From a checkpoint of a small transformer trained on Wikipedia.
Size: 10 layers, width 448, 7 heads of 64, MLP 1792 tanh GELU, vocabulary 16384, 31.9M parameters.
Training: 359M tokens, 5474 steps.
Each number is 128 + 32 x the weight over its row's rms, rounded and kept within 0 to 255. Layers, rows and columns count from 0. Numbers have three digits each. The size before them is the row's rms in percent of the matrix's.

# layer 2 MLP down (transposed), 1792x448, rms 0.0417, rows 1713-1775, columns 112-223
070:097098092175141163120144141147105148102168173142226083159168151127120117151131136107060132181147098135105169136133051078128080127081119101141126098198128185146161167089120157171141116147195117127075118142146165141135148115120082190122096124209085113123077149103133125179116071138145140091168130134099133150126145167152171145122123130129
091:156130135102194106089119083180165089136123140154127105124154176105162112091167123132173137163148103150119127066186106102102072139195107111139111127082124052128132143147144194160158120164136113150106132113113176094136095180121118149161199177110151175162100102147176158145090176132135115148131122111078148105148112125167090109100140138190
120:104119087120149170132139114111162135107102057130100130127131097131184083057118141127128101148126127126123108070082083132154132133092173130089097112065167115137128162139127144109148128150105128136136063140089178130144161098164135146167104107148130172111104088075168106163138137166094097119122150106108135082089079072115093166098140174114
103:126026107175119127139115104162113127154107095104140178137042148142159128147099137145161117149133176163127129085132095136122103134130158139187140124112132119103123128108121187113140132101056105143153111110167142171122109087159137134131154149196106096118134137093123153122124100066156197094162108107127140183165149098178162148111118126119
097:148119082143162165114133119159145173102172128156116129120098162121141132127165100154174090148115148142156115093187153113119089121123219123127176103149142112089147110156163103166147085169142113150087108177113156162156115075152101137125170135146153107056109177073095113157126040102127156146183139141176136160109104139138163128112156173110
091:142132150169167185137166167140091140151095144121203120128101135104126133137139104125221164229129186123195123108138119146125139136165165121088189117149137092119121159143150113169136101125137058214134169135126107117118117156105101233125155119133198166118087129134171191122122087067128123127116123090085100143163108105104104163124102117124
103:110117123142185178096142160138121161131137100185120116123122197148137129118127106029158075170138121124205135166093118153163123186145150114125108149122143122096120127113159152124074097072126118049132157128132133076043165087128099129120068126106107115108056120115112104113118172130200152105123171155124111183080174129177145088189070157142
104:093159143088135105114120150134169103134110165109089126079151127106115080132118120186122134123138089114154123112152071146110134122160144148112183119149187138110119121123128082139058210073097155148149167110154142123151160128138109080122202095139124090064150124096207121154071175140162110101129155143098058092140136101148099142109133077086
096:110119176119112148130139086140137101161124060112130109125112130166113125105127184115107091106114105167124113123137070096102097127205090095127071095129143127142132135164082099103151166153126147094135143114100131158125172146147148093096131124130179111127129134114165123139084126141115144132113129077107136170177114155130111128125128147179
105:195139216090153123137137151123120116166132169099162144080139082119143104167124147151134125171136139138125170114116119096137141142078108117137147131191128127141122108184117147148146111156105117192195200148113022097076133149121118169118122086142182126155146092108132138134095171155114130156123142122162156146077158137122164156151103118165
117:092092090119166125136160092077118168116138129116108174174134097196192132164166155195108179154202133080146161098159129144143136158130141106119143136084069113120144122158095117125133119142152131167141125132144152115195128123043161131122058103144143086090121174159170140097129088151180089109145146084133096081122223108181145139087095098130
104:143116149099133078134127151113124141049081127120143085139131143148117054109102205145075148125178113146148155135100146186143170134095127088135130138145185152113133149178037110111106118100145161183096136150125133143125167133171168152086150112140151107124151176158061114102067117128104115124138091083104083165147131156139071137157141165184
137:144129169113114120149107121115147100124114094138148123080129135165079092111093138043128139134098106161101111102063145069140152137130166088115118071162155117143089134100070072144113140121191149114117126105200135127117130137187144131140188142146172115137112148195123112095176098140144158094156095112185165139163113146098099162119062191192
084:166157126078121051095105118097108148198155173144079136102131146123099077097159093144124131166105190107136129142112102099150107155117131090103118114155097145138139096085148183173144136142132132162072096119130084095100046129129060126139132083135124080147087099163137120137167154145158125096123110063178158063174083143099154124108055147177
064:122119116134110169099142170150133126129105131156105095127176106098166114190148107127115129178081123153175160093078098156082121100124158134094120113152069147153134138163140127162131150147169168190150114213120117154095113136147083101097111132198108163146090189127115105163154096022114133111192157115071132174084162144136137109128113133126
098:110126148154130080204150145076072155127087113143149134088128125181128059137133143112127134143132178168098083088118126122146165144156117157083165112121114166124126148112097131127148131134108140142146091081115113110123115112103086087203120172126208049090121090120102152135120118174154116145129151176122138093115075161110200116140171126106
096:128082105155116175112119110143108158084170141139151106125107138113110182195155157141080200163117142226109138177126094162176124091141088136125150139116160160099134132116107118160084150134146116090086085136057146101147109104164125132074112153137137098151086136128138092117106140096185136117157168124160074171161112177151097164134073184136
105:136129100070142086117129148152150132105106136207052154086123143122181085081139131092174159136101155132054104114169099068071139108093120162046118131047098132138113116112068137106126096122089147123103078120069163149081150046104127166160178073118148067139168144166138173121144082186087135077166128105120108067114125160120114106141138126099
088:143096168103131137143105105104137090124155102159187121102097119113147118180100141097108065169133167094136092095160161167139130161172146108170126099212161107144124153171149161172135136128174096208111084129178067152075101115072107075119121141128108076109132083097146151100131161117116109107168117148090130083135138110175036103132205133088
100:111126156089149094146123109152146120102148045189071151118123151096116119120129112139115131114144111125130175083131184145068125187183103172133145133131092126168139142163116106087065138049130153127058098107103109170121146107135131118127151192156045139083134166133180108114137124135125147144126162106094075120189064143140117145098095146104
089:113132143176127146093132100137120173144099155104103102155134137105144128152090101114131158175113094156111143106088155205094084140178126131105162150148127131098215145132074079146145121119140162183089106141116117072147073130140144209143127153115143108101060094151184150148098140107142119092173140126084091161169143140140087103135121109102
108:212090109096143064150119136157130143137057096126058044107141151107081150149123158114076090134080125174132191124093072083132089157154133121169047113123158095130130107138084152165062065166061184069084085123099103064142145136096098107132115149128130191155149120089101089109117095151111110158151145126086171127151187128060133115116110106149
086:102148122150125094104172092096132170143119138181105128101153119091110155073113084108163165175028111153089187103127105090089161127167116154094140157130135102106116130054121114084140125101104106106111136136148132197178149118116136157148145160087115038124218126144102143118131113177165108096124094123143118131109124115097170147071131182123
053:130092044112081144120129122144111126069150125137178140152128184117122142154119167129093129168115137139129143104141098157198079099113155085179187159162143150109136153143104107135131175105139194149127082132087167125101144119116051099131119150144128191134123117161130088114166100099132142132108117167136091168114126115195152126099103187154
072:141116089118098158086090111156140168133159172141166122128153117142129184157128144126088111239130159145093103109071091097121098095106159065144196121160095145109163105132161167183137114145142140132053124133139143101133118140128135201133107133147108118157087137148102131166137103127133134129207148111107070163100135098153148141074102132113
097:124134108162125141131123134120111158173163129142113150088089216149171159126148119141050112098093183168114115114134050084172054120123141169124122121171145157140114094163121160213165122112153116134072113182144111108095132126119145054134148131156126144103145140063139128164135160109103137147181143133147110102130081151197161173086126128143
107:112102162141073234172157114049115148108109162200109131122130131094107155071121113146121171106148152125106131122131112159103108099125102159121121108200065129158117105155148054131130095126177185150157140104172125147162166137123155093099156146153175180148104153153102171134159116149158134078111180112139104114152146083126185120099148093136
086:098150123121199174102124051139110114133173152163138163031158131131184157148129145111107133154138094140116177167208139083092121103158125154097147174147080148132125154168158132095150117100094087173127155190137163115073102188124119177145143116122146167135132164101206097105105159138113109109138111091140127163074123147149115090111130167192
086:127113144126145098050123120112130132159182086048117053104127121129101103103130107096137111156154148086073088098145100138068149075196106149089166141137073118193125113094121135095127160120132098120097093108114060168129130086139169118125157159091158104091141106108156102128154197118121109094141099127083138141078137094154151123162180111131
079:143148051138141157064143134154108124118153147165099186146147102181064083146140141150161121175143147124104140165196100112139066177146146095104091139138114127108117114111119183164141142106114142116113172193094115152145074095060118150094108130078168072167205127120108100129134131091165117093141113151104142133079084136155145100108160174140
079:140111119201146121147084168123129163120137171091159156109000088117120107131110132114165104214152117145136055112132144125134089122093141143115141122116102133122103148102107150159177090142165095135092137153178124154115118121137104139140086138171122117120098077053150130141141068121079120095104182117185123131139102132171096164118090109080
121:082126139137132131121131130100164102138171070102122105148124162128094150107117129097064071140199157080138145135145119148133156113123130119113171146114162089153139106074089153135162078077114061134188180120132059127145149100171139170139105123072120174162073095089139109084136106179098098121141128184135142103098096089135095161157106102089
087:157091120175138100030059108103092130149100121187131122099043092120121201175102110108093082177092152141152074075097106152083096155117122121132101113134109163136098100143114136139149150128137116111163096142201099097109083158125092077118126148127149144082120105108131125126151107148126109152119112135172157160178124105098141131120176144089
099:145104092119124175137079110120133130134156076130146152118116149147117140126124107156085130141113122113104104111146106095124140105161172133110160123158177105107118153120082147206086101158164164146084119105114096147158125154165068191156139123126113099133045186102089123153113093191162191098184130156079131118095074187187137084129100121120
084:138088099116129166108123124141141138048180087161176119107137143087123154135124112183092118214134096145113131097171106108097134140092154118125131080153115141071146177165099103165125144162161095129160142057143132114137123119152124131160134137078170151113112087195147092123189095159110137170175091186094124124108179132124117129146102103132
091:156106105065121125132169174138146138104175093098106139093138141095134067112127141062135094160065108103120121077132114160139072119183116125110130137097143128089129131160190093137096141169107141095154128108075182096088156147125085100134162151174056146127095154141161129143177149087131167110115140097158120154067079131119122093117156144134
101:159129136087180188151085126133105129116161161163105199089129133128160165195106155092033114197121160155177132128107154063125178172167067186117107148129133143125106160125143180129100113093111111110174161160106148112168154114109036152119144115094131153137090108137114096101143127132141144088166119121151144151135088129115145157032129147159
117:116143110130158107116132168149151138124078145156194167112120130058094165200131167180130117152137135120155106152110085131064132080140143148108161148136133121127137104120145050120135110195129184128143163087082080095158157140122155094173108151164101064171104068088144144142155119187098105115122149153083124097088142094115177070144104047171
108:151153092117106124117087114120156102116084152174087117125119127144112094096092166118084121116088174089137100177172103120130174102169091140180180135095145152116139143176141127146148143140145175164193155134117192092153161129176069124114115125121146145161161180121117163121172093129121141125128155119093128076134095150187146063118160075078
067:177128053076115094075109099164134153049120128119066098151189104140114119184138194101151140177197107100132179145134117108122144146119119078069097076079152157180160131177093070065119124110135075128138113154151132114157082132150162152113141139143153089115076147148133125124161104151121160117189110155086114171149112062119203188155203138179
080:135115135133127156089084161115110148130150147146179074107104142105138173141085052099119139199125163157130115133109137167085089106168136110132145110127076127100092122160104149159131121152150128160117094111153098054144066157118087086189123155140166144112093076169139131119172103089157100136141089153106138127124144114116126113106132103077
101:103120168101136141108076092098084106134137177110139188150111113160134173129167127136197114147145083106118125088119115145109137088127102168101146067142148104088121138063175140149140063160139186088153148145094141107127078142155091166109109116116118093106125145123161167101122144135160144146124135110168109151090112151144162109102117126070
075:136115110127168109166097037152111107157142080136134103180167148103148084136139112126128175224106117110177124139163144069135149135148072133148100142121140156100123130138158154126119140139078143113097086165104126188125119113178107112129094123163125114097148128117148199153148132110109110118125115139159124136139182135132210217140153077121
080:157159090125081096212091133103182179101162105207101128128107091178170094113149067155160078150104140139158126126132159085152081142123125170106127085162137070154132125126093137108132139108176106112102098115116101183076153145164145130116130100082172115139164159084119133123083130128177139090138153155073127145134092118120127121129124142117
117:123124110123117105073104130169109167144068115080090133139121127122114119146069201157121136150064156111153184134144113129048065170129138094126133089161159153109128113101113183106162075170170152209097159162120130138128140109094117125073105118145149145117035113180104135114109088115122132180122158110182092093082137102123118199131150114161
075:145091119175115150157119072146158123112109135129171139126120141147149188145122081135135076255106108145150125114104116114094076101111166122112143120139098120108198103103142138132127151135137117102097106150139138150119129132143104108133124159141172159169092114121121123107153117162142173108163129165134119153092123111183142157105126212120
071:140116099101088124111090129135148192168134168148110097128152112119153157140079096166060140184125135144108144171071112103112082131178147101123149108168125189116101161155095112141142138121164129190109127176085105112085123107103163176154103140124150087099094189172104126185113087109153131059183150168123118155076161184148138160114097159124
088:149129101166112130109101104194137137104140106153139151142124114130064142150131163072126109129128121120104065079103121137143134098090127133112156082138064115105164102104180140138152132139075108129090101098112114145142148107146142116167118163115166143198125100106144119156127095151135161122211087146102119188116097119203092180109103197098
133:136133134146181145132163117166154090152167138148111161129106184156138087175134121148070111171120141133137103134093101149159154072155183056137148170197078140106171142152072143137109074129086127130147130180103163127105124160133142132118167151165125146104182158125107130121167153053083116119164172131131134164110122127180179140179122193124
066:116132129101124170127146131167127121106119129161168142143117148141151169172140124130084139241094186151114115119069123069121091067134156108155155123170072138098145093129139149176143124164158124144052119134107139080119136135111125177148063142192138139154088135158123138177098123088151150192135140158113115171114161157124103139087100120114
106:129146184156112156129164105134116141173129133138149125061151099137150160165106146114088129155086126116181141145118149166118117114138104121157137076146215153129111128110194150143117082057155148112157084105077176101119171156142112148119194115124130096121102150146127135126100078159192133134130107107148176108002110144124177073149127169112
145:165097107137149170124126149129082136137110099109123201143129110195140160099111079124118171151172075106144125103008168143176079148137164168121109192168159177061141117118116128092085169109113125095110107137099122175117114152117086147141062136152196153123172083147132135150135060095174155055166098177085143146140163138128167164112128146117
115:083114114141153103143165145108112142103131098084104169104124139143185163097167160073111131137091116047122077096123165090174171144114155096166103152111143180198118161131132112060145138216103144116144176159105127133108052141127126106160130114162165202080138148075177117104083106085117149111116120159130178165172097104136129125144108094099
071:112118093107108183127100098140091175119120160120129101122161122139162163176126147164079103212109161130063132133078109085122079100145167098146208101163120175110126134110131158180130132140160152134071137137097164085134099180115110196116063116168159129109063179182123130192126128114124116127192185153119100162094104168134146115090103137113
106:145129140126161145082126096138070143112177126124165046113126143138106102194176154064092177127103063127061106139108155118149102158081131099129116176108158152184131123156151101144142186094117150149154156138110072242119117112138109141150134085125142130127108092108135123087113182073061132140115138113107089094098127133136136160110096145081
121:093120155084162121110092124103098147149111093120151175085104097140062111070200162068132111135114167160181148146123072124123116158153121121110097140130170081062091129133073094070119167167091150099088091116107156131094149145141148168091157082118114167084150119097161127128102129098112111105133133130115209147174116129114128165141156149100
095:147118117147046138152082104117095072157107060136135107153131161104170105150059171095177100184113087133132089127123126072119114097159159149137137177218135123112135133060151120144104159082096134145162091058150171103143139190103103153139122073149080111178128133095123138111131076147104127076147128114156137105159101164120130091101133074177
110:163077108113111080143077178158132157112093124130111160090129137135088147067156076123146171127145075186136096118140120214106131099102161117129096164104163074132157081132106182126153131139141071107141138163092089158145096163116136087181110125134164105147101141137084114107117112173101129142155173163084118103183075099085105121171106044106
074:149095094206135168091091167147157154112151123100144136124000152116132163161150112137120117193108108121113087114154101134103128143154138121118147135134140128138172093105101109132115097102143117105099150139159091116095107134168128105112101149154104145105085038099110137084155067140127120052145124145115108113145132118155127144166094177107
100:178078110099139055151143115203170166130153091114144104123156124096179124070103124102118141132089112067178097152121195070130107179143079106110147067137153177176125153104153119106103115121147128072128115180137179176142102125135086167135115164102147134124117198119122104100137090130197161130118140105147139111069105171119105100157129140161
076:147099110122088137136141105110121114150114129164128125117126121155158141141162091108084109233113134176133121128066065082102083101144182093112155120119082141102105158129133161125114112161129104151135084127110156134118164097172167190150103106178141056165101172180088127206103111092118151159193137133106122153123116164153134163110112130148
083:166092102125127112157119078152140168070115145154110136129114133157125144157127088128183080255109123123151089116110134110097105091102133121088168140128098131102230089112150138110136154162153120123092139095144138130153103100105093165109133151143151153184127130043119116077152107164137161138172080149151145137126112095140141132115131239151
094:095140090102114113126124161137110142112121134171158109078120160140172100168111132113192136134118066158189142108143152136159162140128175096095136093143105107105127117174118151185138151107174152165157121099100066131067063205141121113144120171116086087139106175086106142142059115079099111130139062115109105117109105107083105159054104123181
# layer 2 MLP up, 1792x448, rms 0.0493, rows 1714-1775, columns 112-223
103:107135124194092179134103152090095066111100119168088157120091148178134158119139159128138133147134149171151128118151148039111187115161096132124160115115057084147124154166151108151148147075157089141088177098080134101159088165119137132114118106121129166123139131099174167121060145072144103123100161082094090104161078176156182115115105104151
112:112118107127045129084117135096110110149144126137173146108121133181165123132148151157130147151127102185175108167097076127124098124089166121160103094136137153150100144200109163123130116133170152142129087148125105157070066087110143147105074110168217118164121087167175083144106156154133125195076156198086133108104155158159052197137129184129
089:156140140117123169083126132155139158183113110149219171117068103083141201178106122153111096206117117142118153137107138132166159060194123093132167144142109188105089135135079148185080126129101152154109101081168138115146080132104092178165119158105162166112112140133155185116122148105132118127121169122109130145111197151159100120104079122152
082:192140102151121156112138167099143119125138127144119178097114109149105145166116101160126171224143110130141141083075167049109092103149166186082215109131077142114141153115093170186116124143151094197104116144173136095149127115125105195107135110135173177125131156142121127133077137087103132152128157127180095170143127139135123143086070149096
102:151112111129108154086162179142152088091134129149132115112120132117159166168167136138106109206177058138141076130061093108086125099090139164109180138144094113114166086122125051162129125107162142124056140098167143104139143158083121165141123076100169147089135096145100135113111085103137132176057136146150122156118190093099136119092091122094
108:122105062159185131173122169092125160145164168143118086189157145086106159104183108116124108146115137174100151206169140134077136156147206121088145127117101126116131125127133143158156158056054168101129160125143162111124111071116126123136189177085143105118038151129110129130116086147142134143145184099175149169096133103199123097158092151135
111:126119163172077157166130158081126148156108137116106094141110145125137155132084120142078133144117103132132173098143129139117128108094191198099147178163104121112129097148105124157150082104083171115121085189125138029144111191112096138142100100162147180094187143128124158153122171064145113113134123122140143159126178143089104108048139083134
099:060102089192129126146087089172101135155108173142126188153083090130129098134092149216128146133123180119108158142140174149107109127137132093143102044103119132093100109145112136102116082141101100132125182164054136117121107111126219124101109130176147106181120084108154164155144071108195125172145132110143119078141113106137097166117167150112
106:144176129123151160116137081043158125134158165172135137115132085110174120140190200122139088147133090187128134061080117105115112042126158147144160121089167132115128098121148107113122143155105146141133110122074119100116128171102140169202096143150175127135186124143187213129107151137113091144081102168122121089091184164135109157111125162105
114:132090071182155192113124131135155161114168108143122111125155145149147213148114173097134106135128098150171186156142116089121149111150169171111129187083101194070148094104147125129138063113082086092150105172158156129068186125194144136085129113120120100089049149139178125195143107079124135122096178052117112120129211160176135117101084111155
105:087100190134067135111152143125129176155100086096197177119134135135134196110171123066117102141111118187166177114127106157062102125103152195105102143166159137120130121156118139174126082118104129060117104145132101070066089174169072123134117064173128146154113131113114133150151098133172132174101104132229183160160181144131121094075161096115
114:112122153131116122133122165101081113121166110126193127177115124126110211153135084169130132183131136111088087106111093130172115125121132119106161169120084124091115108146111178133077136116099183176063088120120073119129110078128119197160080091144164183063102113151140144123128121133173115160085143191156065130117132120200140150092128116089
097:096133178157118156108105115120155122157162169105122089162081136095148116138103097088065134121147097194161051127112089117124123124147104069146132159117053129147130109041093172080137115147169151183140124087168135123152120107139061117156103083086120131063106114109124169105090151110119106136139156175169046100167078114114110082147134114107
107:115130121115085186143101111156161137121131124160129152150078122160153156166153137114082115187138094154118132126112097103097110080143143124117156103142120162098118156086102102149110154112142126144064145122087176092101154118125152196162092099160161150101049154203147135166058119086156094157121147148109094174097171185135121115092096188127
108:138146185128191131102117084100089116175122156157154157149129092137110165123104081148150116130150110165100092112143153147085067111071103124123131090155166138214116119124094089158125115127114176092131159128169099108127091121077192159209064115138161118146148071144166125158137136158139148140101147145150131142130199165106062137154158138100
085:091144148113072146065102127145141164157118135128171180120100085190126177150127128107097096154147093141116099144075095078067091070093125105148121090127076144164119181132071133153120101143168159075086133140114159093108106159103110126145120098117110132092109118185164171204109101152166142146124155101119125190153170103135121141136120149114
100:192116058091086077096134130150120098144094144086121133114162077190096138132154159134140082130114133116104109194143075111118087137074105109140154125142138117105138144133068125145125153110121106068136094179110161103068185175084171172148181137126169056138108090171163084156146116157086165129138142136127119164107121152160096190192131156106
099:146124166200117161139114151052130120146152152128148140119150151073137119148117106197067149141104168198163146166171092100134122137141166121195131102087174137108117140125161114105097087103128154148145089137135105074119121115202120124154111161161150135088136113107109117138154042149137108129083156179094111134157158123094128156096152123063
097:087161103163136112083137129138073152148155179109164076077138145138134136128098138207153140145119102159097158118129067167120122077126112064093128182172163166112132126129145086163140135112190103067138133127070114101092122161125157134084027139098115114110084146165080086102121102095153109160068127104086097095152161215157128136063141127106
094:148139168158120192156118137126182158124154132097097148116145108119121192155180133112076102177123067179125138147080109063107083089113119100209215122179096168152148103095135113125109047125117151075041116105141132129070137090179115141146129117145156144056070117145114124149150059081142152144094150160165132080086199161144079087135111148147
114:173147154095106147060168099158160137163157081122142147074105096101100129156110136099106149134174144170128146099092135074198170157114120092149122105151087154093107151122078118142149065159139164217144134141141177113137125146129180127122151071135108139121136122169170138159102132127190145149153097156113090171137073135127165177103119128162
098:091121194147184135198124146152186095169201162131099167158146108108084125166184141171151161131186155181138074150097095106098075107133055109166118110100087112159145141103083183132100096183152096140121132109123207129073151088102143126109117134130119132145111147138080122129142186089085144140147183146123072134114078121127105196173095109161
096:099141116122092150140094122147156136159142143149157148147083155173116164149156138133091101177114123128146156115075133103082117077144149139130140127172110179107099149089108120150112117132158125107069141137129163098090112148140128191153097133183216159104081151176112145192103118090134116150087157156134130151098174152172098128094106153122
072:146097132145121161098107110150145147145178142131214129127151112159133195181134108132104097170134164148107124159067143113089066086148152093146195109142100138116111164118115143164129116135170132109046118161140134101067076105126130182147113170158136125109070135164104165169136074133108128122119180122131117140112177167153106147063079127147
089:135146082157071150063121147149195167152107148142124141174134065131102178198092064128064169209138142190072148149107145089153089103150120121161180049162124140162104137148137170106138116160129122146120123135180124097092087145144088160174059138104130101142110098164118132115068141105120140135148200178130089161114142063129113131161121088138
102:133176067102176091053072141202113082142125151113176117102115121165160104143122157112137126122124163121107082150155154118123105151154130097107097136083159138110150141103102165142136157198094060132125140202066176112082104126088133174140103139137129074153134067113162138151083115094110150200159107137100137139109125122149118124140105165127
100:074131108180134177071084121163095133147156063149135112148161193148183148158127115099099083131150070096044141167183120163125157107066173163096100130174118084082157085198126115124118109160096165102163130158072125143118121123201142159114115184128163137144147168132164120106126103114152125135092135058118171177194109128154121134110173104120
098:157084150195081163159151105151125161188137130101139136154128163125183145131090068124075105144113102134133134132104126134141147134133078110121132083147153060098115163105096126142134130072136129178161093117106132141155128182160105124243043154150128182117142140155069184145130137107137155124121140149146132137160102093124140077127165083142
091:166155078105131127097103136181153121104127194133129110173107054145062140114113086142097119143089144123105164166113156050177164090138083113099133082135182115121151112109127099106101113151159157074113151100161115114155119107144115139157142113104119135168084110158183079117110133114082148117125143152159147118141151096142144141136161179178
088:114106123178102167127132175139155138136210125143191131080145137137106162193151115162122104231138093160133117172115105148104122087130203114110187119151113128120145112115100139158153090146134128124095112138151161123087127104113139184125126166113196176130107116130093150136094033153123077140084141131158106163100147123154105146149066114084
120:087105138197175122127112140123158116129124107116132163140131118190086127133180103137057101141222129109154076180126134126124167155082131084131124098138088084170141096120095105150154098083117130177142182128087161151139177080126129123123124133082093162120048094120122138159113145140100112119138143131151167125108100135153095115162093134105
090:123105158175110149091117135126102113129203141123145120087148125084083146186118132126124126197159062146125150118089131111135152136184125140194113111187130148129146108149114092170123166123102157116094086096166127128124104092101169187122063112210187188104110136113131106117114110079125172164071146136127100184136157153148088140132123123165
075:112102120088160127106118086162080116123145131170117135136112121156181138144105088120123086213171115118112179128096102134158163117134156149088149100115066104124098179145028131113148126177133097178084125128093165096112123167117072231091101148127123154079113125198175151187123149111178149150094197105084136172126143121108089131075122113145
081:125119132148170113154148137118137121062119137136176133142139106109132146125120133119131082247144083111133135119119135109147153085153114136112178164094158179127133099136126123144105140173148161138106110073112120146166127080141148189100156155099181132104086077132162142130115081164128109140074154154127106106142146111148056100126054116120
103:136125141100136172171109114143091084081194117150088144098109166071055145137105156071101111152143024092114066145142143139156130088161129164134153136097148181085163091145138052114135126144144141092125112109165128086134139188134103160133152123113157115126111124092097090109158126069137138131115108099148121139124197130127113110059134127136
109:156106155159149179104096145102122104089176145151185104163162159113091181149156062113100198184166098143077106165136173130112117119132152137162125131095105165094154066083095108175153105149093169132140098142162150129154112095086112150152084181138164171132151146126108110089093100126122170185087121116166092112153157146150091035100105179216
121:136129164154138175057137138136092146133143130183094094123097111071088158151079147161083093142119126167153110096145126100095132111121097140142141127116143150111099146117147109160141095172151128197110160124096101035130072180140100150134106127133119097117138088139137113175112146144105109168125176161117134086129118167131119110088152089090
113:159121079098110109099139143134124135136132087077168137130111125193099126140118096056117127129155040111171099118129151057146153122096115085113121151092104170132156160154104107150151111204152154134066108160134179122077119104153082153123134131126199118135125113187108120153131106162172162116134107198180109169095109115132134108141063152067
102:103129165161090205119126095136103170159129161166148144149081115135112167183162099128090107190125138132129170130094135084129102084110169116143164117132087127113115152100110148179112112125168138144067138158085144085100093113114114185181114144174171132125061151171159150184131116074148100155142182141133114138056133172171110138080074123115
094:120133120175112188152151109101135121120157105143127142103150139127134185172131161104107123166108084168128152139064133093134126088195145111200159113175118156057132083131098131126126117141147126092093137122153149118094142121164182181149160149177231124087070122140132143145124096095168114146112159119155118162125231161148068100105069135089
106:156145133150119169123165115087155100115170113129182168153112108188131135145178128143170151141158095117154117141149143176065151106122185122142158131144178147081127101097161071159106092126120122086163098124098129080110122145137178158116101111120113134163169148127104185149110196118070114140145130063159146156094186170130099115108141125135
092:081102119142145176176170110156112127164216117100153155151082128145125127156152085124128176150152117094138096098055169160111120116203094151074119203102100157133134112115087154117112132184114184162110095151160089142106133113168125151141188095152149150063179154181147163126192174063133155108129134167161096209111146104085101096188082118085
086:117133130105141127136158188175168099137163160109114106150125143096128118125109177058109076131146137122119086092147080149170126102173187103149129141110136082093124176169132143134155128160066170115150157151120126088079092131118143207188127173108143144088163097110153136176205187054085078128142168121124112134085174127163107091165175103138
115:084092080143144155090132093159108148174089105160115119112135116161219138156153182123131104155158094128167129166122104143139136165110146072105103093170092113146119115157053120138166149095129133214138140095096151187181135156117102124087193124145149137157087132166105175120060119117137155161124123146172154127148077068138133109112110119147
072:169077126180125146101114122159126113068150181089170133094101122086155143139154151107125117174127103143094099090117077103134071062145157129146158127130106126123183065086098140162122104162107120071107134120120142082127120120114097176147092135165144088063066112092126138083125118132121182223102115139166082145095140076156104125110144195164
083:130121163101142174136117148143134162153088129135090130155109127186094146116116090123079117156140101128155143125108163083132101102118137121134152093159114137139073184081107097158147108087143117118081115140091106090141146164121156144167119121154166152148073144220145172225099095084171112116105180089137090184129159163123117085115130187125
093:162077110143128122107097160153152155125190190138166135125100136169139140135139124103117135197165106110104151182120109090122097124088142155126219053180106140077123179155075172180133182126112096143077144131122160103116181160158116155147127122163146160152061169174123098161095036093097131144124173162145055108058155154169121169079102107145
099:186129107139084150101122176136153105111154178135131139099112111107052167149121075148126150174122173146151126124089180084132087119165090106137174196148166141120161124073141106160113085131110105142070165077163151112117128105136145161177138104098150110075114118122115107107112092118154152152120142157173093111096142121181130118127135155157
075:142137147144089191093127129161168135152130124176192149152110139152118180165148107131091116139120153169092133173061150073095070106142142124137162165156076171062130154116112166166118096155195147106066122168136127103092090126142099160137073132183152152125114114152107174175090099103142101125110173120135089160129177145145095112058088113125
118:096137095184162151141085091160088107151136121147167110175108167135130129169095084125118121157167104198144078179142145156136204108161197078075153105074166154094127116088181155093102069129131079121131135113156133134160106082132103158164090122109101155168108119120143186116080132147123119189146132124089163157080165106146135063095146122115
124:170124126111116186091082126097096124105122102110157151140131150092139153155122144153070140208126000153091084102096159155101098142170107208120132173118139139108151120111117059153127141167131179165139177089089188144171115172127117193092066109162123127153147137181147101118053089123126134165068111156108145114130173165106119114059080083121
104:155157158141074129113127137123093069114158119111118130166123136111086165141115162176124101138145147143138138112112114164141133150060120145156168084116106125082129083136115076123138162123160074113147133130155115083153153176100129127123057110154071099087143097100086122126146134138144090143104174170140138124130125110102151130104151103126
082:140109131105153166132074154140112175141140170175165135129132147169130135156153113144075129142147128131106144134064136092118104084131153125145157110159086146087119186152083148174135088116167129119031167168106165061067121157146110139158095155188164123173060171220164146226107057130158139112154185131108105163127152162141116138088105151095
115:126137114140145151110164154122107130144134099149192179173141129159120143135130096081110141149129180129169157138171143081084231138128131143100134137140082137101103165123188136153129051085089152146104118134137125123188130091182093126110132092079149214139128142105145154161078089111168128135147121083171164089126137142209153077102140108146
119:094132111132188153101117106155167110146126143205156151111157123166164156159141134103103165164128128094071087172131140115142165125142087093128128134112107199092122119100069112141132085127092165146139084086074162140147143153127135155135148107114107138092114103131118142129076141075111169128131130136185169154132140099186104091135107155168
102:170098129127134149113106122122104145159128159169122088121104119133141142142107186146156084138143164151104133110129173131138149087139114057202163193105122116086123124056116098117090100084117124179149099074069173085167178095195144137101171143164124065170159100149106130141148082174104100144097151153100108023062161169133104069052122100111
117:153135130113113146183161171193095142115111066112098195139098097150087133105164130135093163136132131108137127101069117082097157151142140099129101120157064093106167099160184138134155077117149084126100159127108102110195180076120133170165090138120118178080115119174087138108099095084153135141157103172161083115139111122135114170141122160136
086:156106143170098144100092156151142119109129131136166130128143157157151159141127089166137105240124077140136124130064107128103102134137166139122119141139132124127145106116146153158145077146136142103072108086175158135114124117093120169116116126129177189093118070106132149082071049092164148163075138178181113163150173106128103066107119138097
100:109210170114142109078145056111171118131101108152136066135160107091143137109122085167099073150117101171104092066103105104144134091151107122171159125160120102176126079123110132137154140101138163163126137121161168153161140137159155120137076081137090127064091042121124145131147074113120080168122120096102158070168162093125151125120136086117
080:143107107108138162166118156160116122136134130138138124091098114134089176146127103135118135166096149184125199159055168076136091104166108126161145182180079124084116195100104123153113121136163104135097109116143133119094138140128143162176139133157149166130117145234135158188121116120151126143139170099159141162115169185151120114093085161141
082:076088115172146118100131090164141119044150168163152146117177164140185135160136147143117100186135108101149117102152130111137102060170183109119153101124107102124198059122136135170126084142119092126092143129137163123100096103117096142152096124172179097117110097086162150089113077100111217215081119132186088166084171082171115155129113156109
096:116080151149094096208076143069118170101139137151120123158081168093084111123120111107068122128226119177153178168096149125108139167114155078181101124148109122176115140157112082164073145090095189071091088124143136143101085066156170138187159084163098123141093144113126145156132146128113145132139153141153140135115161105156135133162071127177